Part of a small language model's weights.
Size: 10 layers, 9 heads of 64, vocabulary 8192, 52.6M parameters.
Architecture: LayerNorm before each block, rotary positions, no biases in attention or MLP, embeddings untied during training, normalized queries and keys, gated attention, capped logits.
Training: a variant of Adam for these matrices, 7927 steps.
Each number is 500 + 50 x the weight over its row's rms, rounded and kept within 0 to 999. Layers, rows and columns count from 0. Numbers have three digits each. The size before them is the row's rms in percent of the matrix's.

# layer 7 attention value, 576x576, rms 0.0507, rows 77-127, columns 192-255
095:447487438474490423520459445484567563477583492531447476643526585521496521464376397408395508508449567514566428481481519480539494510569510505444429577543486410490485542462460500491459543482535454
096:628513521470472525514465532509457548539471498505499478611453497548620504525589555558449485490534541529466486420493462548530545402565503520495518484585475540539461468444519523518385530448412486
099:433510557600510426517429555473584489493502555529452552500529466531504456453464395520595419563504552474540507459515604527452455417445571547480439512506536485472524500497559493411566500525491501
108:494470426478578486444472387560538528575482511480509539506442422493576506533421461399448465538572498511533482516533491605513537475523583461492439478491525485573446494513509495443524387486545413
101:500427483648568403501554477424434512489452503526436448536408480597546465556508427486566382466500506505600478510502528570467493475416417476621537519598505443524455499553510490517437498508459452
092:508561514453471462488499532461492495518474512539458492499494445468548503483410397538591527531474454536518516490523498456521530524487476534545504630485474540462439464504576521563485480473511545
083:514406529556535641456438496556444505495498495470430520485397409489458442554511480583454533518451464540431530477537483528485494459553440477368494494443560508480550587544480419512573522568592485
095:498546493500351551472456504540645371506479570551478480514426439524537520443565577470510390494563546474518485584542472449471507535427502515530456423455504574473588481544467423389518479507421560
088:524511456529469549438504468544507490453494553600487529473480466436460526466585514470412447531406565461470523485511589517581494376446450478498481477545576500543505561439509443401580504494546555
094:505513471498478530483528543506420564545504444544499411565532468527472514536444530531455501552526527470467430549558502472531528485583488566512518544486529507553460467473459448575405448413513516
105:491566504460405495557410466422521519511577500460519423497546503492526537399494472518546561497510448500551556481439513565505462495423578548408503559491564434561547448444480497551524458552501534
089:539532496483499488387591540462493491483575485490495495539430514538534498551509529507472492489501548546516546502417515454422556550443525471537549617489481472446562531488406439403550552369431542
101:563442571491482426532440548443540447471488442477452502541585476468488647480502444540473442498457528503560453485391465579489444445520484499422461533670446526466533485502418495459474474469491507
099:498580435511518508561557378433493557440516545555480469449532518589527461455521467471495482433425445558392483544514517547480456461506536525503506484472510565589398487471502576517485520500515396
086:513637565468558486541513449443485491464506492467523489559471452459452520455528454524518477520491391424539522494543468574479542557492441539560503459529472637496567460504538436548425461482492492
100:508549518500451562497422544595468519476406569451527539484428528511557515608536524520534494582452465511444461525495509517578421549565449504502490461478472455498559488475592575523486471474417440
093:496459479518496550552517471493439618543471484554516408497475547531578392624410417445559487532448444454468418428515470515494476447528521514530504447463467530489504588511501526510450394474551401
092:528433386465543472454503469564452505483434581499469482468415522390446518592438480437457509586540499434576454467495549493410511569540611470512439427463525596517487497449469543559517517468512516
090:518504450511466565542513560442602501536492544375433592482532430583480456445524499591529524484431486551512515595540436495487397608518530514594482641469506509488440456507501495436552470465521505
093:546399421516460593493529440515509553566452559502550461434413449433565450593441503491433481437492541452546495503494477463541509504589441520514415536463445502539635488400500508558483536450401531
095:454420510556502420423542510463554442471518524548543573575459371508470505508484530478512526459491528566535548455538501545577573558533524458556487485483584487440456507485487396539478516491556519
092:562510513477451445425606536514497457463484511421529496590594382538429514437535482439467489492596456484528428495490480490518509435559546503554509437516580523453525495431513537513349466502448489
098:450495511431491480479484542526476507528414546525476480619488630466465428565636597543340595543502621527472491520548499478455487495475502508423438491499396450532515512586438516499542447495430453
093:459581615478543547488535510517400505547439481562474480513469550478348457616599469465573526525485424476465527484544515561447523517542513501477503529431472515468529448487481500496511476471417472
094:512515496484478529628499508510434530560419476467502528584496356565524527506487591528489539468506555458525533602532396596485497404524548442483569426526472522424449437477598481576472515551447500
086:505482488578497527503484562530511502544496504478512486448508451497447435517536477554540462568424568521428527381475459410525535495573492492512470523439571382427483475471529401527477502448555544
086:588422540549454528414569553559548423485462358425416480512559468524486465485447436498493585521513408608450479561516546460566441443452483487466505521548504517478480494549512518470520565559511518
099:465457486591517401504509587495503532437465568405481538487537623486485436483540458526496531445480424485520437470444509573466525551532323411460450582477445459609565423498496558496561507445534419
089:502563513566546447425548542525519569512494556599531479472549551438458451509532484570461488449547480448506521510437512426591447473510487460378511571579428568475496529581407499515529501468474484
102:488491503482551527554469524542491558532573493509499519444558514517523503396455399491545483463531355464459570505437455372471493405574515491556553513451589442504592447488479509566552530501529571
093:466601486481543421446565522446526419460398531554523520491490500502473523523572472534447505524445592486536546524419543582503505497561478571447533471503529462424501463478485471519545405546563480
088:488397448518450452533503448473457540458465511610453526547459475466504521511499427415434503477527475528483499522484486439542526491503527491539513550515504526435528558468605528429549549409569563
088:445432518566434462527591574408590551389534505510485461471525509511496423368492450442457497450538585519467497474598487525567596522521557461541450537426470510486504434500455482481537436494383539
086:502465549528508573540469501517532474428500476523563483558495448482523553509502508468513546667476481502432430542562589454489445436554444454602512525514441582519536519458567561496481534436492586
087:552540485540542494454504530561544537547460483475480461394577545554505534582539465541464538489438566542472456440519480594530473464479546497416499548391498502466498547412442562479508523487452478
079:478585546464593438583295454518425478484484524498545468528412489590471401499492526505527468458521506568430463533533485547447503467531447546480504574636522527509524494509528471514538444618609450
090:546534438587407491488470536530500463444503566467523460498544494496571457450416592477385435442548493421513453505426575488423482563419533491473467521513505553559495638475491584486616484571461502
093:413456474529523442444517541497493465478480514439499516501542510471480493473518463454490407638568496445490515446435530562514510502519469473446472504399500549548525456501414580517569472505600516
096:556589501484424531628638543603549514558555450511577474384483527563491519518535641509554439505451478568515551555535468546506405491506498530526500583530557491516400584508506462536583455566527470
086:566558474590463485528541521486557505418594592561625428510416540494511545468498476484483527433410517519580545530440507497532538488523520500458470500536516431579467411521569501595458594466398504
103:517449458443447474446451423587542415448479544548554448492531494445518542438474540453481504466523522613478356479521460470531459439516503485453532401512509478656512478601456452538442423507468464
093:503535476470513541556503498432537594421446533458494419452526471525497478461463477424462592524427411554523507464546474554507448483459506457501564466504483470476442536519545452530535482542530423
091:500446590443487519522463473460444508458452476600509449476454456447429499492444562581489511515531528514542568592544492459530546523450553544536530434436458547483486428476535422530526572567502493
095:420490521466492486461374461479494484449446567552458540555497461486497468549448483502498506509514543521477515584567541509557525643487509514578500571442512462492520524466498528475400518497583492
094:488502509492477594569343451442454411553570502514471517566492390476521552499559469502507507523464579454522482543416599562497484467547472492519430500546558631544532495485509508511505501461587531
116:477492549578598534458586526487525405568620426445528543414471428547530580463455504583561465464518556555486525513477579572454459564461436578541473488455529573520545455415539481550444489527482502
106:446521455531502523542569454532583443557533491484523480509439478615497561451567507499485475467429446429520511440477504553471577494504363515460380560532543406522541496556491541480478599433564437
092:481475518430481554462550484451465508429424536421500637569489551462511606502460582541500488528492459476564447509454623515516543519497526428538578583502481397445612518512520501479418499499516484
085:492535460519489486581481526463530503483548443563462540434440463557552393534489541506447439526503441533548513485538512443431496508538592576505507522500496389501516577599484502599467479500626427
086:440526394522471395470560535540398464515540547571584530494387499523467512491499479586519483519473498479494610486536562487521544517552547399469434563481469450405512524502488488560445550342413513
095:483554451457418588407440527475497475420419502423497502509546471407522391522584547476551556488401383477573577534488512440481577413444421551528430518504442478480478532431444490494579496543424468
# layer 7 attention output (transposed), 576x576, rms 0.0496, rows 77-127, columns 192-255
095:532435444492464413532498528562511475453568540482522463589472471507519488454517431513400503601461487503608518470544508483508462469603540516434483618527514453422604565442497510534436591500521548
099:511542460441436530560480584480501511595502442467512529574443441556592531462521546531483480477569540539415431465506496588530436437546536552514428525520526507535474509455497529502441604543408452
104:420528509603463548469487546477612484410476559472487461464497534558524462425523426478586475535449530449493545440574613550515504442496505537499436514424596579504527521421547530471545526443569458
089:491514474473500436487410511579603465528498493632435578499466453458544475571448494484458405594525496437466521430476478463542515598438596556433497393467542548443461481506530501533459441482438500
095:517395545524580448366497487496525493499512584659467431474422426505569480509527415514477448508500495512588490516489542468495539507459462467543566494583519523536481467577446500537492551578511505
095:526497562442514552439538512504524480485456531495480539394489420434478413462470395506566463522545383513534492494490434505484500532522412442547494529519453554402554455553503494535492618512553392
084:467433531482564553384488478573397418476464422475545510467451431529409477546527470648439587450454475526427524494489521556451556510466502448487478579483483563553454551508471448519608556532599378
096:609550472539405548509484542525595449493566443545550397509460496464531505497567505399468466502569554426487434565537456420434427560443474558543526407473521529502574488557513443421508431500389592
090:475526451564429589450506541470485443466569444561512522472555432464406495486453565354407493561398522519573536449516609541517545447447469456445533505558551557509473640470529462473555488545468551
097:491495511557498437446523544438425498536492417500483503528551433462571503531467543416469481511577537483510465532599440543489561553600554462554400350479469478491501570480539549584498508433561535
103:523506558424375464605473519472427441512559568518481511503511505582571493492474497509569585534468439503420476529506517539514482388487505533435513518537623452544501472462504447637491438498423482
095:527500451422487421417553540421497431481563514476481508526455485527490542520544510577443531514516497565471472494471494499519552543391533493484584538479531442504477545484441527462471535385437576
100:539516524453535474540457481468393446515403520551537555515462515568429423425605511516578479512499517592541539476429575594596472399491374462492662503586475567589535396477535467497571517507508534
103:553477468547558453585522423428525583551526497506488579476537483441620420417527538478466515502507501502383424498500496487504455564558577530487454536470423501515497417536510564494516574492592372
086:539619550491495454460548472487565520472496445451447519547506432496400517473528485434523529512486430449478555531413454516427582524510453537501426438563513546585519447452531525595430452497490536
100:622545521515438411471463505578464524552532497494615557492423452523460580438607424467477503634415524557481487533562497618498479543485514492572432446523454527476528497532482538438466486501456469
094:447386544544497539557446472539430606544461415604525408470499511532584445537440399438539501574399496459463439470530430476481468468467508530571459438448485476516478512442501492527379396474507419
104:540530383477465485508457535545645481560437535521437517467431436540505522506507439461445520613537564472534569444475538498502520512514449456490415478428487525568415468495405490569544585605540557
095:429506550568458521519472552439538517556455444479464528480592436564546540556431504564481530505434547548486488537489480529475534564585506537506396493431488480522553446490527550468537490425541508
097:548483427539575537508483467508464582556457545523529501461507454402577558673463465485497484540476562475484438506423496538501478601447377527646464467506496541524520420467448402549492509418450446
093:577463551532512430509538587533573461465531469494534539483438533488499461524528534457471459510486582548458531467503493520516514491535480484472494518513504469556461455532510495485494463578496627
095:518486469504450481455526471500422445462515506484527522612559438601460511468479552459469478593504526491549424480430541532472484555528507470565543473508559479484554475546523556469363448476485468
101:409482448430461457467494520530438500460460562566471412550550584461436429537542494488471544554536523484490555520569629438442496457505549551500386501511499551520453607561453528511555442474482429
096:491623538434568551447533429509443547509426459525539542506524514401495495437503486468562501599498456429401490510562547542551475559508495494527522462487490424490417519444489503466499465541485478
093:519497444526460483583498470480386506546479553500465474543510435530445571474550528452518531593509515479494463533484446510485456399612558469545500434512480524418422493456491456555504510572566522
089:497480512540496532578484564477538464527553559575579474390525511550499468527516452521520434506406596483455538462507473436511524458523502469499539534507637475405516498494557400516482485443573486
089:527526483467477493470574608597485405452459503508386442491581476575412510453373410447469586507486456561487498469526515371578427484456490478450574467469537505452485532529548459490523575539530585
104:462441518510517461417435580480457554518521412431457430472572535435507489506457451631498499486421480498474433525451548609479480525554534454476511595547461534503492511468493516481475514447547420
094:469535445506673448478485588525549464466529492507479417477550489549498460509512437476483535383578462477429437514510558466607425517500490494425483528607501622520432533517449529551566530520506423
098:433400517545520519588470527559472549485465548540428430441562584455541436469579465603566529436565429536470453529433423471537506473582452460480590447567496612596570387526477482555544519520453485
094:467606497512562458489544519534529508482335529514566553460501516581507507510533502538451477518442498470502495425411581542508475539552489590413492422515562513436442464552519495517508411545530469
087:457470587499529449512510467526462499549554466498465457559497501526477479536477491523423527573494561619509500523414551483512446403492519483501504520500538537412524492445568543503546545532553530
090:491429455556481478492582585460582509486546520496519545536430471465522462395530453459497565482544529442565477509561508495618564552557539559430400514538549470402481567508441457468559477449399519
089:500447551480424597522502488502494484491456485496575510542542480513494465504451484517538533545439512573434445499518523460533485369517494507596508461525511504460549548458538421497502496500457608
088:548456437554558483391549482587478507545488470447519485468509504472510460486482458495476622483506585524513479442554498576578521468470581477456519499454493464460520629529347493460476534414429392
082:448529595409587480539341446501388522532544514421492448489436499526453449448512450575523491448581424525480498493489498581423523420464524501527564550658457494469520555519474541508481492565525464
089:527554405507403455532508551471506474445502501487443448508518476509548462501456510526461538402561495465552449492476472440500507554389484526454453508518489415501472552472463584470559496532423537
103:597526486466476489449548633536581528511441596604562491545514500456522444497445553559381445452516401498453542493486488496500518592541519418564535436469562477557496449497539533372516490584518520
105:562564460461480476482575506551507551626508514498606498446456502560478559497570517486478430558432469577519540528512496495407483447475545520582493498391544440508443546538543539503513450589464509
085:522518450586452494526552463498509484496566569562495533507407500555542553476486490468518555354395560455547558473420541521565475531440558537520521494495548514527524402488503534567553522478388505
105:565551463492456415467456532523574432419511550506477512533597405523459478489435558491480521427466523492585439446567499424460527494530550561426528476595415590596492510528582519445414410516530381
094:565535552523502514498474449449563559514478571470468488507509469476505482443481509390460621456456481599585385490492450496503410510436482451500505534541455458548471614562571551502558467490550536
091:447505561515488514526518508456464447371512496576505489470498416512458515578418572505577502534511447504550544522464530494508539493499528510520555493434527577501458545507506406542439541545529519
097:512514551482481521426382451519460530456489532561487517560483455421480467547494515445447505457508519510449535513595492534566561660465479565521515488448464416556549517448570460466420485480567506
094:427483563550489631515401513497495424457560537515562501461515418481529493488459476585489471461491477490460476571468601592576487424521483583515449568529499511554511483532544573492487530460548614
119:475465506535495493514499510539533440459616483433582544457502449543475527401488505515501474459462458539518632550521550571508488536509333550458515515500502542511527431448422526483462430495513554
104:416478480467499531636579486487492444443491494551559553521596564498522511487510496567515489514455570438492519479481585582540520558596482498416490554531439433527481481498537600396486490470466475
097:471489551449457580481638479425471547494442527454538580502471528505454609477482512476513481517485447502482483478497572541493579553479520533513527504516480468466595540462587537520461518473534543
085:427508556508538512599484515469489584482544422520510563466445478493575487544506498519403469494545466500522512548504399516497476503512558524472408508573543375561418484575598567580406474515533449
087:529448432514546447470500529510414466518500517594477454517447544483406564535571491531489626467508509511520548536471535541521483401435498432566438548514446520482449537520505411502525616456481533
099:532553454459452574422491559413539568501411487398457505467513435446479426493480498414567577474460402473555497506480482527457583467439419529507506463491393461432533563388384466513568470466427441
# layer 7 attention query, 576x576, rms 0.05, rows 128-183, columns 192-255
092:474447540533537555590543449447473595429509472453492500642493419453521599544492482473484561600447419470469471494542536495407536535458539488454438412459463445495509493484512541600414535422512418
112:511512562526454537473515562562445502496487521411548477479509403521394507455357491496488526540540463550521472500528423463533541494461521520505487556493453507495530501557500418435367505475553517
105:467546544522536496544496482551468565472578366520436488517509493491608392450567517554508430541449519519455554547534492509379507524503487448415470550477467459523573499453485572575534464510504420
105:500498553548525462492505472480589525471480564476486456440494464444573472466501531515455494501418527540459524558477500527400497597527440455407525467507435473499542618516531550542430425545527426
092:483597373518489502487545404509470451536547487487457346493518498474548532591485472388550517540454451531644479424504572481425485512472526497507507422624505506509546569539487377575460454508549478
089:488502506616496502448530470538560503470578508603502468482422515419590441502469475432475476498447522524465429486576529451432449566536553506497520463520548513520429522492504540479512455450477457
115:426504517567486540466562414560568488516535458504488411478454521502544537479481475520464502498571497466514418583559436459367569562534468499486498525407516539454515495472500494442452465504602450
106:410507539485413511465497498533549528470466528593443435414434544565484577451444560483470409568494564507551493488565516520534515441600531445529450444510486540447473550581476518517544458470428465
090:495377522444463508485485457557537505490568466529527438507449552494560516433428574470576434475583510543621396539427543472495519485521489522521436490506488578455502496527487475422529422490505555
099:427521453466472543589577487463475496430454525419467623468512490499473513517539507530541524446553479521456480514474673404538452507493480499478515491442500412530554503458419493549520566554480508
100:403557518430444515557532445530535519504531553535496433594463404516454498504459475466490479527556483516516497527654469474450526582446439511527594477548444456494479560548527493456379524532517507
098:596511513559585459404509507498496365454504489510510454568470534524475507412518537510438493475509471573538517493593425572475428450405511504550587525557479510448431558454568559539496476464532470
106:574488471535539498542512472575499570489465405575511462481426553567522551511602482515526511525534465472477431448491463490425571467510483497497502512621511490506418416528513465527436511493502485
110:507472549457456537485469508492514467541503555597596475471477457445458462425560503527501486604493421600497496491514417452520556430476517546492487503435480484455528510482602439483489423445525477
105:486525631432485446545448580450530472504590395458479505469528497459499529499610513476485577438544514496480465474521616508496391485491484501518501473454418470563467464508493464522510486469496581
101:516462555467517474385473506386550445511527549520471406530468524520554450564519527508470449515378525562504473597542510532442603482546443489546518470488503513498499519545519447508427435548527502
096:421490449486533492477388404463480431508548526498549554497526565520542456564512548452486387496496548539528589411480489479510524524518515573432467519515534458492527460481467512549482521472545557
100:484575497506570493460525551412537617477511511588499501558519490507443533511454573548539442412449521521484603539355488453435409496496546415512595379480499451535471475479542475491502494431495497
107:507447490470504543439439499534441417517487525476499465526451462611471524581445448547507442560525488518560496515522425503456486405470436513531525468448527540519596530499608533429487504597556489
099:475488524540489528490399451589564511515499571546525548505521455550547471461528457580532523525544448583579484585574434456583580495462475468526467460477561475447619552411568614458468448602401443
108:457509551503419419480493438581492498587505485438531543426472493476514512475436564477506562507516448476585442538515448525499564479521445570511434537536506528541514516505517520576511435352567522
104:540516372554547583551506545438456483482540506476517519507405490491508531474510517451581518461543511640661433449451550556486497475509460450484536543398448460462456500569441441533425554479428496
100:480521558396578510494510474449512587483508502510521538463545506511471464513519469392466478485503464502459556501531560458512516501428485457547485431597453545598454474465440460493467477523463522
102:371513451591416438580616587592445508605483505639587440581504503535501523607380513448505551575537528450582484478558325509535465487474521461507519405496419486498533457507539513598473494514552510
100:562480488400548475642574529511497509474422649556578561466532448518495436522563427507565520491387531620432456473468445453485450523466526558492614517486458490561597442511484502500453521522524536
102:504375563504559512473486571523510591416533479507573417432533524553472559504533495534528573533509499489364452436486515501441407477518509501513470450406455459468530482440496481456502515559516560
101:470481544447625530490487559500480592445503529447415569424541525498426504436551481483517425501439445485412579477553483555446494462465473440553495485505425488438492518462568460431442566545437516
110:450582501513551538502617430410475439552448446402473552483525450509540376500599479511459516474455433568540525516467503577545522615483603481479499565432529533476539469447589442570401486573476503
107:594473502516465591531572504518527464478496420502509360486569497501528427507470464517475600503662508527540471527509499482517451465477541512527468575418590453455492452462613476441384524535459503
112:520465399554446521486420370525518508472537449509488504363530559448518555472528467506481511563522451409674498548532429521509498515516474525479463510466345553496492606528424495501549501460412466
105:530497540469564430427480416509533473500448409467516538480528506489490533579532517569485479561418394456509496541433541494476549395448551542546489439494575566521609457477424504465518497555490516
098:428491574422484426478532631585528457475476564450475556434507420509476521528469466510489485507554521450581541481493517544530537462479553470544468527453470505444572460556434467525542505472512552
112:416445483501538479506496516486510506426563449594425542472482577501535476455569489628512426533506539519494617506548464507476482522633443436456592463459483520549543600550532497489552432497453498
085:497513487523454530568490468476520506449510563480430472543435507521527488427515520364500541455378458492480460489561499448453637574486524514502444460509507540485482559458476492533416475434530430
091:451412426425526440540463525621476394450500483500476547464492498574550493464513510551448467481545527550500585513552501391524481443557450522493537530550477536432497531553513532448491572542620563
086:440478400490534523579537543492537374589445576523484485467447495598496471478480490525547475528570530576493522505508441474537552454494446601540590552498478455502512478561478521511552581440568623
102:458481495483566560545488512531513504431520548489431492417458463555607461489478521493446531486451488553573491412495415475448621523551499471397607542444391527457524505534499512561441551522505532
093:539510502443540505536505484571521502560495551514466520485471460517500470403530479490526411539457455479469497546553450396455545515518469522433571538469463511432525495539510543430447513460578582
094:393497670460484516543526586603423563463540553514436481540530471467496471574473536552481489546395447519455432501513533412503537531487467492554536458477467551521456469594578447450491531483405530
095:468448542416453503550528596490484430482444561454527556493507603500462496576430457547512512444511594544406520485575551412507576507470420516521600548471491566518463470437486521458488530564461515
097:502464361523579415481451512531523478508475492548456504582493477539405498521489518554560441473563576443454426518581405429536479420502482594597587482575522466524465467458441604475512565512564538
104:441544504476483496532520493500524560517565489420450541577500552521468530498486463494557525431484538509595494474461606480465465506447493498619535509477511525479499487459516416466511569540487442
096:446581486524560545476575504552484443528460546513461467578453391505501530560468520487496548525483464494392579461477517494539473468482494464489529473430621536531493555507546464523420493608557534
100:466458432427463580469483531526489486480494525516443549473485517495432509423527472483482482455551427538588533481491443456468527430493501476583541463539456573548507536477526359403520472472530483
097:508555427481490462535497595540472363506479590491502542504454475494451579428474490541515581476606489518436548512549509483503480450449448543476520556434533488520431482501379600561538521556541539
095:475465442552546481509521502517504578432490519530461512436533472538499481506535466485448513534562475507558474499444444524467448520551522508489447520494515503536542523504505533588511568594482509
103:566488492449490541510487512478555414536576525478507503513435565538515548487492520443559536472547483521540484541496583515471536570472451503616557523521423582513416514467538435487438512487454484
122:506494491476562477449457442417490492508457567571500508512543506558591476448485560496486448548407546557512470447550434496504550559554495518450428412548545476410558546613623485586475406520545503
099:523523565587486460487490450505494526527438475415447442536488553511545493433532499505604567464488503458431596505549468529585515494478574491537548564547504531521576461540568521500602581537553528
100:519534424581549528607530500413571393497558530476538475501514480544501486471527437375456539557535529540547522503493438598499551504461495476472593592510556468454438456471529612541432495586504590
097:623540576500493499553457479513493327491470465464612412462526512505599477456556503554436439508505467501415451416532418542491497457521479453538465530441506516469507511453562573489520507575456565
099:520441508527485502533539527549540485540513486512452474404476449500498469436492396518470472515476473485547460521494504484539449481418480536478467552586514420435344475566502456428434507496404604
095:498416406512481439500595495538637459559542541562438540513488562502403429456563551450520544401536553486409517518576448468472456423524473626485571527542560467452483568557511470540531494446497487
098:520466435375462493481386525615489421585579553401525463501478507506427582590513383452585448593476492522520402503523470482487591517427480494454533560441543503530491579464493503490494461457625474
101:423482471546469541538523539508498424472491491444457566524488488516579381517429511390452431507520573498642568562544501479475494612434474476486452499586480487380507435542481445503469497534504471
099:544507501444520435556594484519448469488517528506512529553546484511441592508443546469512466541580476525629425508553415529611460540481551486482545491522529490470480476528523506540528463524376443
# layer 7 attention key, 576x576, rms 0.0497, rows 128-183, columns 192-255
099:483536534514511479584499486520516510486518422395481478589515448535460563486470493399508561512474467479501419503542438465545538501488486551492547564449427396486480478500435504488474590451537628
095:447579475560444513479560506464444525477558520448541524484497455474360548567505562454567544535480465467497551491462585510576514434429542515501502547454398474529508539502524439524492474397462616
100:668464558460559367469484534529501409515388589514487487486431496481538480499562509546436396534546520590458531495530518454544484531564523493488572545457543507467519483513558453500449511556506534
094:464417535538529499529448420545503515497500594504424442519496455488573471391530562498488573534489502536574506523503532528518547496535537508498511407528513534491617536582448439500578447494441389
091:529451509491479511373495449485527433477621526540484416415507447423444544535568489425526559434492399586533488510488477400526506461430498509524467445581566583458553496517618404512488460529526536
093:511514529536479456531507564484535417530514568501487449545412535452483460523519524456498502445540523542608436537495481576414537511572519582435507373520491428515582465502450496469487426506507520
103:581480548498418469567580445584554438526488580481425500525407517570496520427569559519522552534527475525566487538519426445495556450496493546510560541531450519407536467526449551488403494504568502
081:428465517506503428548555531533516471541507558514397406516514491524517545497495503480471470522542475503536485534546445513393504440512492568505458490500478496429446439560457539495564583437540479
107:509510455517498416508473531542543439520512474463498461494485449522533475465495541498514492539588498509495488518524525430430456553582515593464432454517536480523589485537508522438538492521468464
101:506516585469520554546543513517497558495494401445520585528455483525496571621460510611485548496514413436393481445475533500478458491408559534510538424452516518481572489448547505524492524557514465
099:536477535490575457495675471510574471572456481458503440587553476519502504413471459430452423452440523515458416519521490500557393578482535480488454506502433530548437571420482523452471588494507546
099:489483532486476492540517550500511519517495558608561480568474521519470463552488576447566481433466540494597523549438414591526348474410460565503488518575575519558466442477480357493423505529555488
099:475512554483468549510477444483584563546534538453469536478573489536461558476498546513535495433513498564477388442501500553413565521556507514435563559418433525478472477388602474507559433425524494
108:518418507400567497529492345508513532508516639496432498548445448470465595464583447498529500543402410441572574484434396469413611423491577492516498458523421524514512547509475473536564495498467536
098:540467500543464536501527451494534517478583498569484487475549494538531489444471475515499534445558472431479433511395528527558469520573393460495502559508493553567543485483451491536507538432425486
167:466519423481520461499467535542504489496542612563472466489467518419510428495551532456500530567579549583526461561470511507523598539585511545491442480527469521517433519537521459454516425493480454
093:406486496575441563479542532503488498563590473453531442571519540560499495510441485482512464518474578533467510491465596482483501489413551529534535403501515545448468379536509515562438522558533530
102:466499525451524500463547513492522652563492496511449556502503491533467540470509465495439523452421604489520647517538531409404442398435508391523536477549450481546457535521433463521508513524477563
104:519491616499394476454538476538434416417480446458508478544493430469479544521459508452546458605526410552564498492466477539510497495519574506561593513512439425462523520599522489423482569430513512
105:538531532498455538491524499509514411479516401468500538578443426622599419556515421497483536493430563531569575560464536511492475511506449434397482447427575492434543529456524318482489477518512448
108:475532416526438545568533488493551594517524491467536525548545481472545559481499440493530460479487465487497512509509612531544478469554483519444473429505470432484454503509493519449556432502555473
113:512439426562460693424480496483512415554498495427506483506470378560448487536442583562501460594527506504515474465550525525552535547567515478458497528495444408496504497462468550504490504544445510
110:503493504448595550500511469577434576524512528438590559510564537423495420564558494410496415436453512493440457563532418534542471466457495552454494494530554596574510396525555589536445458463514432
101:472424477503433410467533533588450475519560540465578494487473606472601572522448482480405539576518525529476380536437477559432483538541518481518515434463465469438475535568446592463613516530406509
101:420501565450519571569528647522457463483519418592490477554496486441524476505591464488554450434545415445441524476492546532495509581405498520529574486480473543540497507404499527545490483505512552
103:521454519571510505496495587545547488436530445505573489518498606514559437484495538591560496490460564572415428458468517504434556555497508467493387501461425485535561497505425469512529481537514512
108:637562523451565584456468540529507571500536473471486444550488510481456465489463386485520489448505464476516496486443544476579550452520535521574461523482426346486508483481500517539372593485454529
098:509562539470580536520546516464519525507494413486439562528583488475407500423528440471462449503485450455468491444383482655477525509484475511517436522470493504471520392484412511486552508542591523
102:472487528515560481508521485422507593557543470410479535515494398532484459528458504601399528583508474522462505430511421562515532445492488509502502461440560388424595520477574451523465470526447508
102:555659363550440488466576459525506491512475533519507490544461478549492446533480520432495579546602536433544556512509480420491521568564545551425441534562546515496528533482543530481475463533522499
105:497494515520508414443458495563579493486501504371509550520569528503585424438478568511448502486530526500444542518499570564478494515507487528436428537507523498402597577419556421454482456469579496
105:575521567550431422415453545597502458513533531519452607510471402495440449521451455456593514484653459578474461497510509484479515500503522536358435564545554509518572460441428513558510610521431532
090:480435470476565396489511505492547510512475593544454498472433467496549556513419518465538508584516463496548416485494463535496531503567576485554569427510469485484513483576544461421486505474480493
102:526503587554395488538527436516434481467454544487420527586430444490481543491421464411522507373464471458537556558426450551529461487427592485482530488509482497477438491498566418562481559436467574
096:505505461402482469571507541564525447577414588497498543491490546522542481619499548544471465503505486500539495567529521473451524504566468507549557476552532533474557454523525533432466483430538535
085:437413463423410521451555547442519493447443464546585537578450610520483394557394557608477482532501527555492575482386509533563586516565470549521551557522527498506530426510490484454501557550514428
102:511476517553477460576511550556470400523468572461569452525516480398575465416481439491508544564482516547528427492512442532433583571516570559463517462518490464500527420508604433407490524495547496
089:512507503492542468514522523545542452571458600513434497599515499533513490485546454511518504552451462488516475473475538472490509428573504505494490494567446462405578371522495462458490573504488498
096:561474461507541460503482576496517476405524567463541433452495524511508524573616513572515492503637514488382465432477547564441497555411541481542416406648454465493488503491458555511584534418474488
101:488538526478440543521494522567452507579548405434488570486539445588449468476614452572548568520483466393435556527449503492535487538423422581506547522447530516524586415470526616496467400569579550
096:463478579507527518466570538524573438482458455495485445565501522488505453589560497483558451496457538448439452524408456539505403463451449530464463546544463469452491569466461477517527403423518453
102:455545537541470490427502549488482465500507483420591518473455511550478494470460471568463531383510509441578502492435521532558378512468572522516534509503518547524517481444496552521470561514497547
111:584540575488461487554452601559472576521534547502554481449592444374521470443550508510561605497439503564473498406547486494415494470454530521420567566561510496522494409539522531474460511487441430
096:505561437498501557529462497475565470468455478481475453471561503444504463581536405473548513343570463419517583508443461439514490511447519558511489494547486474522491448456566567398445486487565484
097:534551592641496527483486487524511408455439501414559510434518539511511402446526531577534482481382496468471491393556436506489456556459458491484453542520502486547518493420521466526419532590530509
094:452539475548539499426407443486513502480495477474523469636501520564497482481478575395468544546445425504560508490477477501540446462533521524573474447418411498481552586546523520486516621498475570
105:478495536549448510499487510466526510456489550528536462504527514474511533509596536511553501505540529510570457500475518430610500431601503596527515505562551473552463410485472433478541488483484495
077:537480499427564508587526478468532470540485460428450521541508421555525562553479429435493421548399505554517492501512453484518582483455445523560510483459487518471536414553599466453500525537604517
106:501498606473545505498631464481485455462457401452521463510546518533526578583515543484526552337425618504457488582512480466477395524386454430501578434474470556518479452486401451445542563504519445
102:526477488479615519591549470508518456542377491475587463570500538511396563475475529459549452539492597540510494463547498557554478570468514528467574408595455406520438398441574471522489567589475488
102:453530544492573599495568466451553542375464533561513434540486469507422523503417507497427436505549453415454523436495401601483522559408452526566518537460491497518559517562493487497579510526549519
109:598465576492393518446496538555557525448517518469496413450584505528485356476455447425531562563437415492444464428530453465504625502465473477518483639513477608475458499489553418454459507497527537
102:533453436547497561511438566392552518590536435613541398470446480491480565490445465536498565513523486506541520487488578461522413513443502510485615487440518492560483473505524496502466494488549460
103:496446483501471596578533557521540510512552437523544510532583562490432532479496398397455496473538430444442536441441485381585512496482424579529684525520473465598472509476550507491517564516542508
103:527460543548407530500523573510461498489503427461496465488451523570477517457451520490470501600378432454508426423593390636569523425490477499528493510468552419423470494540478551484570525585430571
103:378459417464529533557593581479480433488556469514511572530520526529511535499549430471436505517397546536431424581492472574538487477472426492503475441485565502388450480491468536612458453554477512